Weights of a small transformer language model: tied embeddings.
Each number is 50 + 12 x the weight over its row's rms, rounded and kept within 0 to 99. Layers, rows and columns count from 0. The size before them is the row's rms in percent of the matrix's.

# down: layer 3 MLP down (transposed), 192x64, rms 0.0925, rows 83-99, columns 0-63
# gate: layer 3 MLP gate, 192x64, rms 0.111, rows 84-99, columns 0-63
# up: layer 3 MLP up, 192x64, rms 0.109, rows 84-99, columns 0-63
down83 091:50 42 49 57 52 43 37 26 58 75 50 54 46 48 43 42 65 57 44 23 69 54 50 39 43 50 31 48 66 49 45 18 48 71 48 38 66 52 51 59 43 51 52 48 48 42 48 35 57 28 51 41 41 75 53 65 67 47 71 47 35 54 55 69
gate84 096:49 55 37 34 41 66 54 49 57 43 25 54 54 52 32 56 57 75 54 47 57 42 42 56 58 45 69 80 52 58 56 54 53 55 46 58 33 53 54 64 43 77 56 59 44 57 32 30 49 55 83 49 66 48 41 58 52 60 66 38 61 67 46 37
up84 095:64 54 47 41 70 52 49 55 38 59 51 47 32 49 47 74 42 44 78 28 50 28 51 44 51 46 38 58 48 45 29 51 52 49 43 33 62 59 57 37 55 22 47 55 63 71 22 64 52 41 42 38 63 49 73 44 61 56 42 49 61 43 61 52
down84 098:49 36 51 46 48 35 28 72 59 45 48 45 65 75 52 28 56 54 32 65 31 59 61 39 34 39 81 57 48 46 51 37 48 43 63 54 47 45 43 71 59 54 63 67 49 47 63 70 47 47 47 65 64 51 35 62 32 54 36 58 57 58 39 47
gate85 112:41 47 61 43 36 50 52 59 69 65 24 36 68 47 46 54 54 56 40 65 79 45 45 53 64 60 42 69 50 37 27 36 38 42 52 45 35 49 36 46 56 52 50 47 51 48 58 31 24 49 45 51 72 64 57 44 32 32 29 47 37 41 40 54
up85 103:66 46 30 67 69 69 45 58 49 34 70 38 39 57 36 59 39 25 66 60 37 54 57 21 46 56 42 45 53 47 46 59 31 46 60 39 54 43 48 73 54 53 29 62 37 65 53 39 51 46 61 55 49 45 28 43 51 66 59 56 55 46 66 52
down85 090:42 30 71 30 52 28 46 46 71 41 64 52 59 49 59 59 30 60 25 39 49 48 31 56 56 36 44 46 43 42 40 54 69 58 34 47 56 72 30 43 45 43 59 39 28 42 50 46 53 52 50 50 56 54 43 75 35 34 33 54 58 52 52 66
gate86 106:44 49 51 54 26 37 28 64 37 55 52 61 60 73 55 43 55 21 52 48 61 62 43 57 43 40 59 58 59 65 52 46 61 60 32 54 50 42 51 61 55 41 58 45 46 72 51 64 66 38 49 38 48 59 58 56 24 51 57 14 40 61 39 45
up86 101:55 73 16 21 50 63 81 58 68 43 47 71 46 67 44 47 48 47 42 51 34 49 35 60 51 57 30 47 34 54 60 42 56 46 32 47 39 47 53 47 43 38 47 65 62 37 56 50 50 40 60 48 39 40 34 49 69 49 52 37 36 53 48 56
down86 096:55 46 58 48 64 45 46 54 58 62 59 58 65 41 63 52 20 47 43 38 32 57 64 47 19 23 65 43 39 51 58 70 39 54 53 52 70 24 49 62 58 39 64 53 40 35 37 62 47 44 55 63 55 63 63 40 43 45 44 49 38 32 42 44
gate87 102:67 70 66 72 54 48 51 75 46 39 39 61 49 52 68 64 47 51 39 69 44 51 67 37 63 44 61 61 48 36 67 63 55 40 58 77 48 37 40 59 38 60 55 48 35 68 57 45 55 60 55 34 45 29 49 51 48 43 43 36 64 55 33 34
up87 097:40 67 61 59 49 39 50 43 54 53 46 37 52 51 63 61 29 82 56 53 45 49 39 63 07 54 27 52 38 48 71 60 61 51 32 51 35 71 47 50 59 62 46 42 46 56 52 36 44 40 52 33 37 43 29 63 47 47 46 48 53 52 55 48
down87 105:65 58 39 70 61 51 46 50 57 49 64 72 60 53 42 56 47 51 40 58 67 32 69 46 52 41 75 53 53 56 50 41 42 55 71 54 47 49 36 48 31 26 66 78 27 63 49 66 45 56 47 65 53 48 52 51 55 61 72 64 38 45 35 40
gate88 098:63 30 33 57 51 56 62 56 55 60 70 40 40 49 76 58 69 40 62 55 57 37 37 42 63 49 34 36 32 44 56 34 46 70 64 45 47 52 46 58 31 35 59 31 50 55 29 70 39 65 67 51 51 48 56 61 44 49 48 66 57 71 55 53
up88 088:68 43 44 77 21 79 56 44 52 60 41 44 51 56 58 35 54 55 54 43 50 32 40 62 67 65 46 57 50 55 46 41 33 60 33 56 48 30 40 22 40 65 52 59 44 51 55 51 27 49 30 55 45 41 41 58 33 42 37 40 60 52 47 52
down88 094:46 61 59 28 78 33 25 52 68 44 59 55 52 48 60 57 55 55 48 68 51 58 63 69 30 35 49 32 39 49 53 44 60 48 61 40 57 62 48 72 50 54 41 43 36 57 56 38 55 37 53 62 29 64 48 46 48 63 64 50 53 22 68 45
gate89 102:48 51 50 53 56 50 62 50 48 43 52 29 32 40 69 79 57 66 44 62 43 38 55 42 58 54 33 55 47 32 41 71 44 60 54 48 58 81 63 34 46 35 38 46 46 59 48 69 47 43 69 56 61 63 44 36 70 35 41 36 41 43 30 43
up89 104:34 49 56 42 48 69 44 51 64 55 66 59 52 44 34 57 47 74 40 48 42 51 70 64 55 53 50 43 33 53 39 40 69 27 41 55 44 84 56 19 39 53 44 44 28 60 41 56 48 47 63 44 58 54 43 44 65 66 31 52 62 53 49 63
down89 103:80 47 40 42 56 50 51 31 64 65 52 68 54 34 43 38 45 39 53 36 40 38 37 56 39 40 75 39 53 60 48 30 30 55 51 52 65 37 50 50 50 54 63 72 47 56 75 33 49 45 48 46 32 61 51 64 29 44 45 71 44 41 52 50
gate90 083:48 51 36 33 54 58 62 74 74 33 54 46 36 43 45 37 60 46 54 42 35 52 44 43 35 58 62 44 34 45 42 37 32 31 52 65 35 60 41 55 44 53 65 45 48 59 66 24 36 69 52 30 49 66 50 51 31 38 52 69 41 38 37 50
up90 090:59 64 55 20 60 38 70 57 52 73 49 41 44 53 61 60 53 29 41 61 48 45 46 28 61 67 43 49 44 62 58 50 57 47 40 48 40 57 51 53 68 36 54 55 49 60 58 58 41 47 61 50 38 34 70 72 60 26 37 70 56 24 52 51
down90 087:44 38 45 58 42 50 39 58 51 32 47 67 61 57 51 36 55 47 58 39 22 56 65 56 23 53 48 57 44 42 29 53 37 59 47 83 27 66 42 44 42 61 33 42 44 53 61 66 57 43 57 54 62 44 51 38 51 66 53 40 34 77 56 53
gate91 106:54 55 64 29 45 50 34 46 22 35 46 52 59 56 36 61 59 52 37 57 62 58 58 30 58 38 42 29 49 57 61 29 61 53 37 48 49 59 37 53 57 61 76 55 50 23 60 63 46 55 49 56 35 47 70 53 66 57 70 46 39 67 48 37
up91 112:53 29 58 67 52 61 56 47 62 34 41 41 39 45 38 41 42 62 74 67 51 45 44 68 49 58 52 52 54 38 61 68 58 63 69 44 67 71 59 57 34 48 71 51 40 57 39 54 80 51 60 68 58 41 42 51 62 54 51 31 46 36 30 52
down91 102:49 60 56 35 48 51 49 55 44 36 44 48 57 49 51 50 78 63 43 50 55 50 52 51 55 50 47 44 42 60 60 29 63 44 46 33 37 56 50 42 40 55 83 43 42 27 84 52 55 58 49 45 27 32 64 75 48 65 47 51 26 43 38 52
gate92 093:44 49 61 38 55 44 47 49 48 48 53 42 61 47 41 47 63 82 52 49 54 57 24 52 53 57 47 58 33 63 37 39 78 30 55 60 65 48 32 71 36 55 62 56 32 33 56 50 48 65 30 64 23 53 36 56 61 43 56 41 49 58 37 45
up92 085:81 51 48 33 29 65 35 44 61 52 45 41 55 73 55 36 64 57 37 38 19 55 71 71 28 27 46 49 44 38 51 67 56 57 43 47 52 47 43 51 54 52 53 44 68 62 47 51 37 50 59 56 57 50 52 36 48 32 43 32 49 42 37 49
down92 090:26 38 61 64 68 67 44 45 57 51 89 39 31 42 61 65 39 39 51 51 46 40 22 39 66 76 42 54 49 48 39 26 37 38 53 60 56 47 47 44 39 59 47 37 36 41 50 53 60 59 52 43 46 44 50 46 41 65 42 59 47 54 46 48
gate93 095:48 61 53 61 53 73 44 47 49 59 50 50 28 30 32 68 56 53 49 48 30 50 59 67 59 40 26 39 61 34 55 29 40 76 51 37 55 55 60 26 39 50 15 54 55 50 48 50 64 35 57 48 40 54 52 40 60 49 54 49 56 61 37 48
up93 095:38 67 51 60 67 46 58 50 47 42 73 48 26 55 60 36 49 45 41 44 64 56 64 73 55 50 49 46 43 48 55 57 44 68 56 46 61 24 24 57 47 62 58 16 54 59 47 36 50 50 34 66 43 62 51 55 48 38 58 76 64 43 55 43
down93 095:71 32 52 25 38 48 60 49 56 45 28 46 76 49 59 50 63 44 38 52 53 41 50 23 26 51 58 80 40 53 63 74 56 26 47 49 44 51 48 45 60 48 55 61 35 50 47 60 35 75 51 39 58 55 48 60 45 38 40 44 49 52 52 56
gate94 105:35 55 51 59 56 44 42 56 64 34 43 72 28 43 52 38 28 45 42 39 73 34 51 46 29 47 45 55 63 52 63 43 30 44 49 27 61 42 59 47 52 50 74 56 65 57 35 41 54 42 69 37 50 45 51 54 31 26 66 35 43 45 59 53
up94 112:74 50 55 68 59 39 33 31 42 40 59 72 54 50 54 44 46 55 43 43 57 37 50 55 20 57 56 43 45 70 53 45 36 53 36 60 60 28 41 55 63 77 68 41 57 62 64 50 50 58 33 60 41 42 44 63 30 55 48 67 69 48 49 47
down94 117:65 38 48 39 28 40 42 50 27 45 52 41 77 56 66 63 45 47 45 39 61 44 44 35 46 49 48 47 54 33 33 40 43 49 56 66 34 60 42 60 63 45 31 50 45 45 54 36 30 68 36 70 48 45 47 49 48 77 31 62 51 58 28 46
gate95 097:51 44 49 54 24 42 44 50 65 53 55 61 37 48 55 50 50 27 44 42 38 40 42 63 29 60 28 43 48 40 52 51 19 61 23 55 74 56 60 61 54 43 45 72 52 47 62 48 43 52 29 55 43 42 59 54 30 30 68 50 43 35 41 52
up95 098:42 65 43 45 41 51 53 54 48 50 54 52 51 45 70 35 10 66 56 58 59 36 27 46 32 44 53 36 68 39 31 62 51 50 36 49 69 53 56 36 50 37 48 36 64 45 40 38 30 60 57 51 57 39 76 62 47 49 63 60 60 39 48 54
down95 099:49 60 60 55 48 53 45 50 56 58 53 54 35 69 42 47 68 40 73 39 33 62 69 45 76 45 53 56 30 57 61 44 46 43 54 51 35 63 51 45 61 54 63 70 41 35 55 42 73 28 44 53 65 54 42 42 72 65 39 60 46 72 33 40
gate96 093:58 49 44 63 45 58 61 65 44 77 61 45 66 32 44 62 39 46 46 58 52 35 52 51 50 69 57 36 56 84 57 49 40 59 48 47 21 54 38 62 39 50 54 57 38 46 64 25 64 60 41 53 55 49 62 74 58 66 29 54 42 44 45 41
up96 090:53 34 50 42 62 46 62 56 59 49 55 46 48 41 31 67 56 61 74 53 44 35 63 21 49 47 20 47 62 49 67 63 78 59 51 40 57 46 62 54 63 50 62 40 47 55 60 51 40 33 59 47 55 44 38 61 77 69 48 69 59 48 40 52
down96 092:30 60 54 46 54 49 52 40 62 40 33 61 42 62 45 26 54 53 48 33 64 58 28 45 66 34 42 60 22 61 31 47 35 45 51 71 56 59 31 55 34 36 44 49 50 51 35 69 47 57 39 44 44 49 82 60 37 47 61 52 52 43 50 46
gate97 100:46 49 54 66 59 66 45 59 59 55 61 48 80 54 40 52 52 33 50 80 53 32 70 37 37 42 58 47 41 60 58 61 47 57 65 70 45 64 39 55 31 49 47 53 47 66 37 44 44 46 66 50 55 44 49 21 35 43 33 29 55 43 34 50
up97 100:29 24 52 55 54 34 52 38 55 51 44 43 47 46 43 48 43 60 54 40 56 50 79 57 56 60 27 44 56 43 31 33 43 34 44 63 45 36 32 42 65 45 73 25 45 50 34 60 51 72 54 35 46 34 59 49 67 48 50 49 68 59 58 38
down97 103:43 64 44 63 48 45 48 53 57 55 42 44 57 31 30 37 52 52 45 36 54 45 36 29 60 64 28 58 41 50 53 62 56 38 40 40 64 44 54 60 35 46 34 77 61 42 66 59 53 47 67 71 49 69 36 78 51 64 68 66 44 40 61 53
gate98 110:66 36 70 65 52 66 31 50 55 61 39 38 33 72 65 54 51 41 54 56 56 46 58 42 63 41 39 42 45 68 50 69 22 68 54 45 60 49 50 56 23 64 39 45 48 54 55 43 42 37 44 75 58 57 45 54 59 61 63 36 60 57 36 33
up98 103:40 24 35 08 43 50 47 47 40 45 49 53 49 35 34 56 66 56 45 49 44 30 40 48 37 37 41 53 45 38 44 52 39 45 28 40 53 33 43 63 61 41 65 44 72 51 62 47 45 38 56 64 33 49 40 47 37 45 68 59 41 44 54 33
down98 108:56 41 27 71 49 53 65 67 30 49 57 36 51 63 53 29 67 42 37 64 52 26 42 25 52 46 58 54 51 69 72 42 61 59 53 64 39 49 59 40 46 51 54 32 70 44 52 72 52 31 52 59 51 43 55 47 55 61 57 60 52 50 31 44
gate99 100:50 59 62 53 44 36 25 54 60 64 48 29 51 54 43 44 34 57 49 53 50 45 54 58 11 43 63 39 45 45 65 61 33 83 56 45 45 39 57 51 51 70 75 44 51 40 36 51 48 42 49 62 42 52 49 63 51 55 71 48 45 26 50 58
up99 108:19 47 37 63 46 32 33 51 46 41 50 54 51 41 22 41 51 70 57 61 52 62 46 48 55 43 50 45 66 64 42 47 42 56 38 50 63 47 72 38 67 22 44 48 45 57 38 60 52 56 60 45 45 27 38 62 61 50 58 46 41 40 21 61
down99 102:53 37 51 46 51 54 45 60 35 68 56 56 54 41 40 64 65 43 39 63 77 61 47 55 84 44 41 49 55 56 32 56 52 46 60 37 49 64 53 53 50 65 45 37 49 66 62 39 52 52 49 40 51 60 52 72 52 35 29 39 62 83 33 65